Weights of a small GPT-style language model, trained from scratch on English Wikipedia: untied embeddings, a variant of Muon for these matrices.
Each number is 128 + 24 x the weight over its row's rms, rounded and kept within 0 to 255. Layers, rows and columns count from 0. The size above them is the row's rms in percent of the matrix's.

# layer 9 MLP up, 1024x256, rms 0.145, rows 942-995, columns 0-127
size [ 95 109  96 102  92 103  96 107 102  95  99 107 105  94 102  99  99  97 101 103 103 104  96 103  97 101 101 115  99  99  98 100  92  98 104  93  96 105 102 100 103  91 104  96 103 100 109 104 100  99  97 100 100  94]
[[ 95 133 131 103 155 143  90 130 121 125 176 122 108 135 119 118 166 163 133 142 154 117  67 150 155 136 129 139  93 155 105 136  96 135 135 103 145 126  90 138 154 125 169 119 147  93  94 144 100 133 149 109  82 119 157 119 152 136 151 120 127 137 118 108 134 117 131 130 119 105 124 177 126 141 172 133 126 157 121 116 100 146 141 116 124  63 128 133 118 128 149 148 147  98 184 132 151 134 148  82 124 111 175  87 138 119 133  96 151 108 108 109 166 101  80 113 111 178 101  75 123 129 159 127  84 155 132 108]
 [ 85 110 127 110 141  87 128 144 125 138 133 133 120 116 103  82  99 122 128 154 117 107 112 111  86 123 124 106 150 127 173 105 168 119  86 116 122 152 141 157 115  87 168 162 125 147 157 115 153 104 162 162 119 124 106 112 153 150 116 112 122 134 157 153 139 127 142 155 108 153  78 138 151  92 104  77 132 129 110 148 126 176 139 131 101 180 119 134  95 158  69 137 153 125 126 107 130 167 131 127 129  72 143 138 119 163 119 145 101 124 146 116 134 148 107 102 148 143 162 104 135 142 149 147  79 134 121 137]
 [104 119 124  87  44 119 185 173  87 121 118 127  93 116  83 152 107 144 140 124 124 147  91 138 158 106 145  93 116 106 153 138 106 152  95 130 121 159 143 123 131  84 149 103 108 114 117 117 114 160 122 149  98 144 129 128 126 128 126 110 127 118 136 138 171 111  94 132 178 194 128 133  96 158 105 139 154 120 121  99  89 163 151 137 134 110  94 111  87 187 181 138 126 130 113 132 107 128 102 148 144 130 153  87 185 116 110 126 115 113 103 104  85 162 119 122 106 115 116 138 137  89  93 149 146 164 145 160]
 [167 120 161 145  32 133 162 115 153 106 136 124 147 150 139 133 151 151 144 134 124 114 129 124 135 127 110 118 110 137 112 132 115 122 107 153 114 158 116 102 134  83 104 108 114 119 107 111 134 167 117 124 141 105 121 135 132 138 102 101 165 149 162 110 126 123 137 118  95 125 111  99  93 147 142 155 184 115 112 145 137 140 137  88  65 160 172 132 135  94 130 115 142 125 134 154 110  77 110 159 131 115  97 112 121 124  97 108 171 134  99 144 117 118 129 127 143 122  80 129 127 118 117 111 120 110  98 138]
 [131 109 117 111 105 124 126 130  85 102 109 108 167  96 176 147 119 121 156 142 123 161 202 105 129 113 171  94 159 103  98  97 104 145 150 106 110 135 112 131 134  97  82 131 138 151 161 149 124 109 132 109 108 118 126  94 125 138 108 131 149 135 148 183 109  93 140 124 134 123 163 177 137 164 110 108 142 105 149 140 136 105  66 151 138 145  60 123 138 106 108 139 174 139 132  87 136 171 162 137 119 135 160 155 112 106 144 120 106 151 136 160 126 123 112  99 154 147 125 131 158 104  70 125  84 149 172 113]
 [155 115 111  73 142 132 106 138 146 115 140 117  85  97  96 138 143 148 105 117 116  69 147 142  77 144 133 116 133 148 118 191 156 114 112 113 116 104 109 115 118 120 155 110  78 110 150 109 101 108 164 114 130 174  98 120 116 107 110  89 117 172 138 125  87 104 124  95 135 116 131 164  48  96 125 167 150 151 129  91 142 155  93 105 115 106 178 159  95 146 142 134  70 154 163 149 132 151 110 136 135 124 126 109 141 131 187 152 152 102 115  80 153 139 146 170 127  96 103 139 116 141 140 102 165 124 139 143]
 [113 159 132 125 132 158 108 141 100 149 100 119  86 128 105 149  76 148  94 162 127 117 121 127  85 163 101 124 116 140 156 111 116 112 136 157 137 125 155 109 117 135 130 141  91 140 131 123 156 133 166 143  63 108 139 116 127 121 135  90 153 139  86 104 113 102 124 100 103 189 165 117 161 127 135 119 126 120 114 144 186 128 103 107 164 145 157 149 154 111 147  93 104 127 103 138 154 132  90 147  84 111 201 194 150 124 127 142 120 128 163 121 145 121 136 135 138 149 155 129 138 157 104 143 126 166 116 146]
 [125 138 137 143 136 160 134 148 130 121 120 116 123 131 138  85 107  81 122 141 122 106 135 122 107 141 116 136 140 128 123 155 110 149 121 132 135 115 129 135 123 132 114  81 175 148  75 156 130 127 125 118 124 136 168 122  98 113 111 122 129 182 178 136 138 119 145 140 123 162 136  93 154  97 119 129 114 120 151 135 131 103  97 123 136 109  73 102 151 117  99 157 159  98 119 152 136 128  75 134  92 147 114 122 175 118 127 174 110  93 177  70 127 176 116 161 109 126 131 150 102 167 160 152 115 128 131  96]
 [112  84  91 121  66 125 120 154 114 100 107 137 171  87  97 131  93 138 150 126  60 120 164 139 127 120  83  86 127 132 105 131 121 112 116  64 129 105  91 113 143  99 135 122 140 109 141  65 124 130 117  93 135 109 123  92 159 120 141 144 132 178 107 150 141 133 105 120 133 101 161  92 139 116 113 103 135 119  88 110  87 140 116 127 151 157  87 159 180 145 124 103 118 147  98  84 141  76 129 107 132 132 124 126 145 150 134  92 154 106  99 151 127 119 139 101 107 103 139  99 119 127 122 123 111 142 141 142]
 [122  86 121  89  99 140  93 145  93  88 118 126 106 122 104 102 132 118 142 124 133  81 145 149 155 129 134 128 121 120 113 128 103 127 176 135 129 133 124 132 172 128  96 160 124 121 179 146 128 151 125  89  92 111 155 150 150 127 120 137 164 128 159 122 122 133 143  95  92  90 131 140 166  94 124 143 106 100 107 108  87  91 158 121 100 187 133 107 115 121 156 111 118 122 135 123 120 145 147 109 102 128 117  98 157 103 145 164 111 135 190 139  96 142 149 112  82 104 110 146 110  99 123 148 158 124 164 112]
 [163 165 147 127 110 123 133  80 182 121 116 142  98 116 135 157 125 106 154 113 133 116  99 148 112 167 109 109 160 121 161 126 119  94 125  87 143 123 147  99 120 150 122 104 101 109 123 139 121 154 130 149 131 126 129  76 106 131 108 143 116 154  96 120 134 134 108 140 119 133 105 118 143  81 123 121 129 159 131 110 121 128 121 132 124 156 125 130 105 120 126 138 111 114 116 123 115  88 148 118 167 162 143 164 161 121  92 132 189 107 135 127 147 108 138 131 149  81 141 161 131 134 125 150 143 172 120 127]
 [182 127 123 155 116 110 108 132 151 142 124  96  78 118 197 167 120 129 145 122 122 108 130 132 106 149 144  92 158 106 140 105 114 129 116 104 156 154 133 114 147 137 129 118 136 139  92 199 138 100 141 138 112 165 127 120 139 119 146 127 162  71 109 139 110 156 142 149 132 123 119  98 150  85 118 114 117 118  89 150 131 115 109 142 101 127 174  97 147  99  87 157 106 136  87 109 120 139 105 135 128 134 175 128 116 145 128 102 159 132 136 128 123 128 174 136 154  60 113  85  98 145 129 113  73 128 128 102]
 [147 106 130 114 114 149 176 121 111 135 144 113 124 138 128 110 100 110  98 123 115 100  86 145 173 106 111 107 135 134 145 136 104 115  91 134 106  99 179 162 159 134 115 101 120 136 138 126 108 140 108 123 118 149  74 137  80 145 180 135 120 109  77  80 148 138 108 124 149  94 126  97 124 157 112 136 128 135 192 115 200 128 100 110 114  95 143 148 128 131 121 146 140 112 106 168 106 114 147  99 106 111 118 138 123  95 141 103  78 133 142 128 131 126 143 106 115  80 118 156 114 151 126 142 127  79 115 148]
 [168 174 152 133  94 139 147 132 164 140  95 123 102 158 131 126 135 112 138  91 146 157 109  75 100 148 141  87 145 136 161 113 129 107 106 129 114 158 133  99 147 135 143 124 110 150 163 112 112 105  99 137 134 160 119  76 137  81 121 118 130 108 159  98 119 152  70 107  99 148 106 117 123 121 137 201  96 154 143 163 139 152 129 136 142 111 134 148 143 127 111  88 144 159 120 108 104 129 136  83  79  91 139 129  77 134  77 130 145 112 134 141  71  64 130  79 151 116 116  99 140 128 133 105 135 133 130 129]
 [151 134 145 106  97 157 133 138 155 132  86 125  97 167 181 122 133  88  95  95  95  94 105 144 144 133 122 144 117 103 148 171 103 117 130  85  84 156 125 136 124 110  68 135 133 106 134  96 150 100 123 146 123 116 114 132 190 114 128 126 129 129 131 136 108 141  77 144 106 114 120 136 109 147 134 135 138 157 154 103 106 103 104 139 155 155 147 138 151 121 143 110 119 131 149 121 119 115 152 136 118 130 130 122 125 109 114 119 174 128 104  77  99 141 167 106 100 126 103 128 113 153 175 147 141 129 125 127]
 [ 88  98 149 119 134 107 109 214  85 128 126  72 155  52 184 150 109 115 115 128 111 123  99 121 156 116 143 131 119 109 108 147 131 120 153 109 167 136 160 113 147 120 138 137 117 124 103 100 144 120 125 151 149 130 148 138 110 152 130  96 139 104 106 144 124 146 111 133 121 134 119 151 118 144 140 105  72 184 127  95 132 140 134 118  90 125 173 156 163 107 112 146  98 148 154 118 149 164 104 126 107 112 148  79  83 121 104 153 132 147 104 111 128 166 135 112 128 103 101 150 138 112  98 122 148 126 142 129]
 [115 139 150 115 171 130 133 130 113 151 126 150  98 142 153  94 133 123 132 125 134  77  68 145 126  62  74 130 120 103 118 159 101  91  88 142 176 100 160 113 111 120 164 142 133 138  90 144  91 150 140 136 123 139 137 118 172 141 101 136 121 105 113 143 121  93 148 122 131  97 127  92 148 113 108 112 123 123 173 115 124 107 104 105 155  99  86 149 137 153 111 137 113 138 166 106 150 135 144 130 142 108 179 125 145 148 120 138 132 109 188 111 166 121 164  67 143 140 128 155 111 119 155 119 149  90 132 125]
 [ 99 146 129 136 135 125 147 102 136 119 121 117  47 108 106 132 134 132 114 144 103  87 133  92 108  82  87 144 115 159 182  85 121 118 108 108 116 105 153 122 137 100 107 122 136 149 119 123 138 142 142 148 150 132 111 138 125 155 123 119 162 152 103 131 147  92 138 106 151 119 135 102 145 155 222 112 152 164 125  94 103 160  99 124 117 177 150 107 103 155  81 131 170 121 125  90 146 119 127 135 120 140  89 139 136 150 145 137 172 174 119 104  83 172 113 127 116 115  97  96 118 133 137 167 108 105 142 102]
 [112 116 119 137 154 145 111 124 110  82 148 148 164 135 133 137 172 165 159  83 141 126 170 103  96  95 139 103 169  98 132 146 148 143 125 128 104 147 129 128 105 136 131 155 139 135 116 131 118 153 111 124  87 146  68 126 143 153 150 121 126 150 103 120 122 139 135 147 173 166 148 116  99 108 107 146 119 108  93 162 164 159 173 128 135 119 100 123 129 136 193 134 103 144  91 133 138 104 115  82 129 105 144 117 167 141 108 165 124 105 138 130 135 119 139 139 122 154 126 135 122  97 123 126  93 155 154 102]
 [119 168 125 171 160  94 144  96 105 123 121  99 138 105 149 123 134 141 129 101  93 123 137 119 170 150 128 112 119 147 105 103 124 173 148 131 170 143 126 204 133 113 142 124  97 117 140 159 115 131  95 125 126 130 163  84 133 111 112 135 108 126  98 128 136 150 148 104 128 101 181 136  92 132 128 147 110 120 140 124 120 157 127 119 110 152 162 160 108 105 133 151 133  82 149 107 158 122 144 102 126 128 141 120 107 135 110 107 169 117 105  66 107 111  99 124 103 133 111 135  98 150 124 160 148 116 146 126]
 [134 108 129 125 119 132  96 126 121 109 163 128 137 129 140  84  98  95 179 128 122 113 144 112 103 104 100 129  88 104 136 128 120 146 119 131 154 148 111 127  79  99 117  95 173 145 141 117  88  95 100 132 126 164 184 120 107 153  98 159 143 148 138 115 108 121 120 144 164  97 145 127  99  93 112 131 147 164 147 107 135  87 122 139 109  94 153 161 140 165 141 127 114 150 118 116 117 123 134 107 117 112 102 138 154 118 134 142 150 133 166  76 113 152 171 171 100 101 153 125 160 120 112 118  94  77 157 160]
 [171 105 138 165 143 105 118 137 147 187  98 136 126 155 120 121 116 127 141 133  98 108 116 145 129 163  94 144 158 145 142 144 130 101 107 164 122  97 138 155  93 130 137 161 132 134 142  92 167 148 157 138 100 110 138 148 134 137 142 143 135  60 144  93 121 105 112 117  72 106 100 147 133 136 137 173 142 126 150  85 133 102 117  86 159  89 111 124 141 122 155 106 106 181 127 144 134 122  71 164 102 121 146 119 107 159 146 144 131  84 124 106 136 130 125 151 133 144 115  88 143 169 131 126 140 155 173 145]
 [130 109 147 116  95 130 117 131  78 121 166 105 184 127 149 122 143 112 163 155 132 133 163 146 134 170 102 117 144 127 149  78 182 114 160 116 135 136 100 192  78  98 111 128 145 163 137 131 150 176 152 120  92 138 169 132  95 116  70 143  92 136 113 220 112 125 130 122 153 109 129 133 124 131  91 115 105 117 170 112 123 138 135 130 115 145 124 161 131 153 111 133 142 103 139 135 132 107 133  73 165  90 141 160 171 121 117 106 136 155 157 109 125 148 158 151 152 112 155 136 134 129 129 164 101 145 129 121]
 [115 111 133 138 105 144 131 115 118 152 149 167 145 107 136 119  96 138 136 114 173 124 134 143 124 125 174 154 128  92 112 132 124 130 120 147  66 117 154 168 138 109 117  95 165 143 113 132 172 132 125 117 107 128  78 119 176 131 148 140 125 109 143 130 123 104 130 138 154 140 148 127 132 140 128 147  83 122 109 148 139 141 116 135 138 115 130 128 163 114 156  70 110 123 133 156  96 124  76  62 129 108 117 129 167 160 138 152 139 177 103 161 156 127 102 111 137 139 118 111 135 136 115 128 117 153 112 114]
 [109 104 134 131 128 147 113 171 166 124 119 107 106 126  65 115  93 154 104 141 121 140  97  60 166 128 113  93 146 128 153 146 127 124 124 114  88 130 127  97 108  85 104 117 153  93 140 114 181 135 117 129 102 140  96 104 128 145 122 120 145  74 183 141 168  94 147 103  97  84 144 170 186 108  98 133 144  88 100 148 116 110 135 118 134 124  91 122 115 117  98 140 131 135 125 152 139 151  98 154  89 164 111 123 131 106 138  73 111 121 148 188 145 117  78 120 132 152 138 121 104 124 124 124 139 146 157 120]
 [118 148  71 155 139 131 149  83 109 136 151  97 122 100 134 126 122 126 167 129 143  96 128 159 143 130 160 143 106 143  95 127 136 150 115 116 113 124 159 152 162 116 144 129 112 139 145 180 159 148 148 134 143 112 116 106 176 162 146 151 114 110  80 135 108 156 145  97 122 189 103 134  75 138 128 140 149  66 115 107 111 114  97 138 147 144 124 156 126 126 165 126 108 113 131 153 160 169 147 147 138 101 185 123 143 130 124  85 125 145 115  94 122 124 155 122 132  98 127 122 152 110 143 125  79 120 159 119]
 [114 156 130 109 124  90 145 127 150 124 130 143 130 135 153 136  97 139 154 146 159 115 115 102 103  98 102 119 126 169 151 118 100 153 100 133 127 131 111 127  96 139 107 136 132 103 152 139 109 116 125 123 104 139 148 148  99  89 168  95 105 172 128  93  98 174 175 132 168  92 109 154 101 164 114 131 117 136 157 105 171  92  86  88 144 107 112 101 146 113 137 150 142 115 162 143 112 136 122 123 122 134 123 124 112 134  95 128 164 131 133 148 134 155 142 116 108 119 183 139 103 151 112 139 130 149 170 142]
 [109 117 158 112 160 162 115  85  99 128 203  88 104 162 138 152 168 145 144 138 137  85 123 153 113 133 114 102 101 112 115 144 179 174 133 147 129 116 170 135 123 113 117 117 160 114 142 164  90 154 159 167 157 135 112 148 100 168 142 147 109 122 107  88  83 111 170 137 124 136 143  82 162 120 110 171 119 137 135  95 130 104 153 145 112 139 134 144 110 126 128 141 115 151 131 161 127 151 160 145  96 127 126 140 148  81 106 127  97 121 149 142 120  95 117 194 109  96 119 147 129 114 100 124 118 187 120 135]
 [167 144 188 160 119 156 146 120 101 118 150 123 132 120 140 111 125  96 177 168 152 144 150 134 117  98 132 134 123 172 113 152 121 141 145 102 136 135  85 111 134 105  93 126 121 146 171 113 172 105 146 112 109 108 140 151 126 103 216 114 121 152 111 148 138  96 136 157 104 127 148 115 173 113 160 130 108 129 106 145 100 164 158 126 112 127 118 113 153 145 148 141 132 102 133 133 182 186 129 121 104 128 125 107 125 169 145 123 122 172 135 132 101 176 141 108  80 123 108 172 128 152 120 116 112 133 117 107]
 [115 113 127 154 139 139 109 153 128  96 141 131 121 143 138 130 113 124  84 130 177 134 146 155 125 145 121 101 115 126 152 101 124 129 119  67 153 147 136 105 103 136 137 115 131 136 137 153 133 158 115 135 126 121 137  90 118  94 131 129 113  80 142 105  81 113 123  90 110  98  78 109 160  94 101 139 122 152  99 129 130 116 107 152  87 110 146  95 157 159 124 141 154 104 171 163 117 102 120 137  87  77 149 138 156 108 127 136 129 136 155 104 109 110 168 175 104 159  83 109  94 148 150 141 119 141 121 145]
 [126  95 128 142  83 134 193 152 130 123 121 131 135 138 149 123  88  90 115 140 132 116 138 109 105 125 146  92 101 136 114 118 131 125 156 147 134 144  91 106 117 136 123 163  93 122 109 158  93  84 129 153 131 172  80 114 137 156  89 126  79 101 170 126 129 174 128 171  90 147  96 128  84 113 125 120 129 121 149 111 105 177 139 144 180 122 120 151 129  80 119 118 132 136 137 121  82 169 192 132 145 111  96 113 135 143 158 141 123 108 105 108  99 131 128 111 147 180 132 121 141 105  84 118 112 100 130 150]
 [119 118 134 129 142 140 120 143 116 103 114 133 117  77  94  97 135 137 134 147 165 133  99  89 110 110  99 126 148 159 125 111 151 103 148 127 122 149 187 111 103 113 114 107 140 140  81 135 150 139 136 135 105 112 110 112 156 104 131 107 113 154  88  93 119 182 166 121  83 148 159 112 151 136  88 134 112 144 125 139  88 149 130 117 128 148  91 170 145 142 102 185 102 114 170 169 131  85 155 149 108 143 118 118 156 181 105 119 138 157 114 147 108 145 102 105  85 169 131 165 145 102 130 122 119 169 127 121]
 [176 122 124 122 168 134  72 130  92 130 130 101 115 138  83 181 139 149 169 113 111 137 140 150  73 103  82 161 173 164 177 148 117 149 104 111 131 127  92 139 116 103 121  99 105 141 153  88 129  90 140 108  95 148  94 141 124 154 139 146 139 127 115 136 143  91 127  96 156 134 129 165  93  97 173 172 132  61 122 131  83 105 143 138 117 147 148 123 122 117 105 110 157 147 104 159 107 127 130 156  79 162 118 124 100 172 117 127 154 182 178 162 135 128 159 109 108 119 107 167 117 144 139 125 117 104 153 134]
 [104 122 132  75 135 165 129 138 119 112 155 122 116 114 130 106 136 118 125 129 115 146 136 177 123 144 155 122 100  97 144 103  78 132 129 149 100 130 181 140 142 146 133  95  96 147  83 125 150 126 115 100 105 128 142 110 146 172 122  98 101  74 137 121 128 160 131 126 128 117 154 176 144 129 119 134 115 145 137 137  80  99 151 137 134 153 137 114 146 139 105 131 119 148 103 173 141 127 107 120 141 126 148 111 131 138 123 114 128  71 136 113 161 119 135 166 169  93 106 166 199 119 152 151 133 106 104 115]
 [158 120 148 142 158 117 100 114 140 130 127 141 137  99 120 145  80 127 176 131 122  92 164 144 171 126 126 124 146 146 137 138 113  75 132  99 141 160  95 182 132 156 136 129 158 152 106 103 149 134 150  76 136 176 137 122 118 168 197 135 145 131 110  95  82 163 113  91 116 109  96 135 150 115 104  71 139  90 155 101 126 125  89 131 166 105 163 133 130 157 128 138 142 162 129 140 160 126 135 115 135 111 117 108 138 112 144 110 149 174 113 158 133 155 135 113 137 152 137 135 144 141  98 119 126 125 165 141]
 [147 148 185 192 109  95 147 130 104  97  94 137 155 126 104 134 132  86 117  96 153 127 173 105 112 142 137 114 130 146 113 125 144 141 173 137 144 149 139 148 136 125 146 121 111 207 167 143 115 156 130 130 103 135 148 115 159 140 107  88 137 131 133 156 110 112 123 136 109 146 166 124 111 136  91 132 101 114 131 140  87  99  98 138  90 149  92 105 166 116 122 121 102 121 122 172 134 112 147 117 184  93 131 130 111 115 141 104 164 121 165 133 154 140 130 101 114 139  95 114 144 106 102 104 121 168 121 105]
 [142 109 146  95 120 123 143 147  91 126 161 133 147 138 192 150  90 145  91 157 132  69  99 148 128 141 135 160 108 127 139 130 101 123 176 123 152 156 120 120 173 135 156 101 118 113 147 167 129 129 102 122 132 123 114 107 161 140  65 133 104 126 136 142 135 109 145 130 118 133 130 165 155 137 131 137 120 115 126 127 127 149 115 162 133 165 153 135 123 138 157 104 150  96 108 103 121 189 117 106 141 145 100  85 198 101 161 122 102 131 125 111 122 140 147 105 127  92 128 126 113  88 164 126 100 180 128 138]
 [160 115 175 105 130 122  99 128 107 104 158 110 124  86 117 144 147 114 130 139 124 107 126  98 150 100 122  92 151 119 158 146  88 117 119 113 142  88 114 121 148 107 119  92 109 116 162 120 127 108 102 164 157 108 203  92  91 130 128  95 146 102 119 133 139 132 133 142 177 153 127 169 149 125 124 135 122 102 101 164 137 149 121 156 137  99 152  84 140 107 153 104  74 116 153 135 138 112 108 112 151 104 110 111 102 117 136 134 130 108 107 155 130 146 118 126 160 107 127 108 133  93 154 106  83 130 112 140]
 [139  95  99 138 174 154 127 142 148 107 164 136 127 145 148 179 102 118 151 116 111 112 140 107 140 109 114 129 130  85  95  81 103 131 123 105  93 156  94 194 119 121 129 142 145 137 118 127 129 106 131 116 140 164 116 118  97 125 128 133 109 124 130 138 144 126 111 110 154 158  98 118 162 126 114 143  98 127 108 131 138 129  86 121 127 162 151 147 138 112 164 123 140 162 161  91  85 115 123 114  92 110 145 122 110 125 126 111 165 110 127 143 175 107 115 125  97 137 141 136  96 185 105 146 156 131 135 120]
 [155 148 126  62  96 154 113 131 135 120 170 147 114 107 140 117 147 103  94 129 149 116 105 163 127 159 144 158 100 115 158 113 135 178 136 113 106 118 145  95  91 102  99 143 113 121 134 125 136 149 130 110 154 146 135 138 153 114 133  92 139 105 122  72 104 146 162 162 139 170  91 114 117  80 124 125 153 108 165 137 190 121 119 129 147 141 145  92 114 108 144 161 122 107 122 127 135 103 111 174 122 107 140  88 132 175 160 115 138  72 117 130 178 110 175  96 102 119 129 113  95  84 145 137 158 128 121 163]
 [136  95 125 137 161 103 135 164 132 118 196  97  95 159  99 146 107 127 151 131 119 123 131 154 115 135 132 100 168 112 123  83  95 135 101 124 126 120  95  88 113 117 182 118  89 127 127 139 115 124 130 127 148 110 116 107 121 129 112 150 144 182 156 103 143 132 134 132 103 150 126 133  82 117 139 117 154 120 133 130 136 105 135 134 113 130 106  96  94 156  82 123 109 106 168 169  78 124 118 117 147  77 126 164 150 103  96 130 182 100  84 107 120 152 150 144 118 141 142 100  99 176 113 115 175 147  94 144]
 [140 101 116 156 122 112 109  76 140 113 134  89 123  93 132 134 135 103 157 107 132 108  98 142 119 172 116 128 191 123 109 151 117 122 147  99 123 107 147  90 116 111 146 151 100 143 163 119 129 126 153 109 139 163 106 113 121 137 144  89  92 111 123 147  97 126 148 168 146 112  84 188 155 166 150  96 145 133 115 158 143 110 118 140 118  98 172 110 123 125 133 128 110 155 113 104 153 155 173 101 134  95 135 118 118 140 110 142 121 135  90 163 142 179 150  87 107 146 101 125  94 153 128 146 125 158 125 146]
 [100 119 143 152 123  99 168 160 130 127 106 162 126 120 144  97 125 129 180 133 112 108 101 136 113 119 135 119 193 136 146 103 149 146 158 124 151 124 157 119 131 117 139 112 144 108 185 107 155  73 134 138  84 135  79  90 147 139 105 101 147 152 135 111  78 102 112 126 117 114  97 120 128 138 114  76 171 116 106 122 130 100 118 109 108 174 138 136 150 170 139 125 133  95 167 168 107 126 106 104 125 126 128 119 136 107 142  85  91 117 119 147 134 109 148  81 128 126 122  98 161 106 150 128 131 178  74 101]
 [137 138 110  82 145 130 125  86 142 112 100 120 137 125 104 115  65 119 109 129  97  95 153 136 145  97 113 117 147 111 188 143  94 103 146 122 113 120 100  99 142 172 130 114 123 127 156 137 141  90 158 126  89 104 145 124 114 120 132 104 121  74 138 114  94 105 135 133 108 139 153 111 162 110 166 144  72 157 141 143 136  90 155 124 109 173 114 122 135 124 122 102 162  99 126 121  91 144 127  96 118 124 130 101 147 109 127 122  97  72 136 121  93 128 155 118 165 138 124 103 136 114 125 110 166 104 127 127]
 [121 120 121  75 111 141 163 144 123  79  99 130 106 147 146 116 109 164 119 126 108 106  93 181 129 103 101 119 120 103 140 114 118  87  97 121 110  96 160 137 143 182 125 130 153 117 149 112 137  69 136 178  96 125 120 111 122 129 181 131  99 139 152 136 163 117 134  91 134 137 139 108 118 135 151 119 185 122 176 151 161 130  89  97 118 143 118 120 141 124 120 158 156 123 142 111 119 149 150 121 115 149 147  78 151 124 108  93 142 103 172 138 117 129 131 140 176 104 120 144 115  88  95 135 158 148 123 106]
 [145 166 128 168 168 147 101 108 160 129  96 112 123 149 130  98  99 116 163 116 135 102 123 153 142 127 151 134 124 105  99 163 166 136  88 115 193 141 136 147 121 134 121  99 126 148 133 120 117 110 132 151 100  82 128 114 138 130 118 191  97 138 140 120 108  94 125 101 146 104 165 118 100 124 121 155 109 144 142 117  58 118 112 127 145 106 111 131  99 123 157 167 108  78 125 137 141  94 156 139  94 149 126 127 134 126  95 139 143 113 142 117 163 145 129 141 128 174 117 157 153 138 160 160 129 125 176 133]
 [ 66  97 184 161 136 151 146 155  94 161 110 118 107 161 134 111 105 153 186 125 169  94 134 146 121 160 126 111 133 125 167 110 147 126 116 122 112 114 148 139 115 162 140  86 103 132  71 109 158 169 150 132 101 116 114 111 125 155 153 137 124 127  83 160 137 116 111 134 150 113 147 109 138 119 140 109 150 104 135 131 123 130  96  97  58 124  95 121 115 147 119 129 160 104 157 125 107  98 156  75 123 149 108  92 111 104 161 113 115 140 134 152  83 119 155 161 147  86  86  99 112 106 122 158 148  70 113 138]
 [117 109 150 154 157 143 149 145 120 119 121 104 101 158 134 116 118 130 145 186 118 122 195 153 111 137 108  83 147 122  85 106 107 124 114 110 156 115 146 128 125 122  44 145 125  88 150 131 129 136 119 119 131 151 129 142 169 137  92 127  89  85 128 169 111 107 149 143  87 130 120 125 145 156 134 129  90  96 130 137 166  89  97 189 126 143 114 121 110 108  62 121  86 124 121 157 123 169 110 110 117 143 152 142 111 146  95 107 133 147 112 106 134  92 122 146  79 126 133 112 152  79 143 111 154 112 122 106]
 [ 92 103 141 136 121  99  91 120 137 119 130 126 109 111 128  99 115  99 159 173 126 126 113 155 114 135 108  93 138 174 148  85  94  75 154 150 124 137 118 145 133 145 109 154 118 183 135 145 119 101 122 132 102 111  79  74  98 107  90 128 115 154 131 124 160 153 137 108 126 178 162 115 151 137 123 103 143 113 124 122 138 113 133 124 146 168  71 136 144 153 124 131 170 147 140 118 112 138 126 112 121 134 141 132 139 178 150 163 120 139 103 142 145 124 158 118  92 150 113 130 155 137 173 132 152  94 106 119]
 [156 163  96 154  89 122 129 144 140 118 166  95 108 136 112 107  55 135 103 120 132 130 112  91 117 122 114 129 123 109 126 101 122 160 123 132 118 139  99 118 109  88 107 127 119 105 130  98 138 148 119 122  98  99 102 130 120 135 145 120 130 125 131 144  85 148 141 156 172 138 126 115 101 106 145 132 113 120 170 108 131 123 117 155 111 105 147 153 160 142 156 119 107 124 117 148 177 118 153 137 132 141 156 139 126 118 123 137 175 121 141 102 156 112 112 140 175 157 128  93 125 139  94  91 100 105  86 122]
 [138 130 134 156  96 128  81 114 107 171 137 107 114 116  81 154 117 172 218 114 129 124 120  87 118 115  38 144 136 113 180 116 143 118  96 124 153 151 151 117 102 110 116 129 144 130 130 126 139 188 155 115 131 141 123 144  75 155 133 140 155 123 107  80 157 157 112 134  94 110 132 111 193 131 107 153 128 195 152 116 140 138 107  98 142 124 140 161 145 131 145 121 115 100 125 145 135 148 145  91 158 132 120 122 108  85 131 127 155 104 157 164 151 130 181  99  88 150 115  99 160 140 152 139 118 170 127 110]
 [160 119 115 155 123 165  76 132 133 123 107 157 164 120  93 110 127 102 120 119 114 123 121 136 159 123 133 189 115 134 157 114 151 150 123  99  95 149 138 147 129 121  95 160 115 135 138 112 156  92 170  95 143  82 126 124 143 140 170 113 124 127 169 121 149  96 127 176 165  96 134 127 138 107  87 140 153 152 127 118 152 137 156 118 169 114 114 121  86 119 122 133 128 151 102  98 157 101 130 144 109  94 148 139 157 159 137 135 101 139 146 152 152 157 141 132 112 142  82 115 102 116 122 126 153 115 155 120]
 [140 143 131 119 138 162 126 123 132 131 178 156 148 135 122 138 111 155 115 118 116  76  89 123 121  99 105 123 101 162 155 102 131 135 105 121 103 134 140 141 104 122 113 116 120 158 136 161 153 138 154 165 139 136 136 192 128 159 152 116 110 137 137  94 123 124 129 108 134 109  95 165 177  98 132 167  93 175 107 147  96 162 161 103 161 151 121 119 171 120 149  90 157 114 113 144 141 129 156 180 130 141 147 140 148 112 118  98 133 116 127 153 119  94 107 145 114 116 127 136 137 157 137 136 149 166 128 116]
 [175 137 149  87 111  86 156 129 139 104 160 171 153 124 123 147  93 140 115 127 134 137 146 125 141 185 107 130 142 111 125 131 121 158  57 119 155 107  92 141 151 107 111 147 136 128 138 105 107 123 131 146 103 115 133 149 165 114 130 106 160 154 136 126 119 138  80 146 124 175 143 129 152 115 151 105 118 145 142 134 162 137  87 170 106 156 186 121 113 153 114  94 150 142 136 127 142 115 137 144 148 139 115 125 171 115 128 118 115  91 142 117 137 102 148 141 116 149 156 132 128 147 125 133 147 113 123 112]]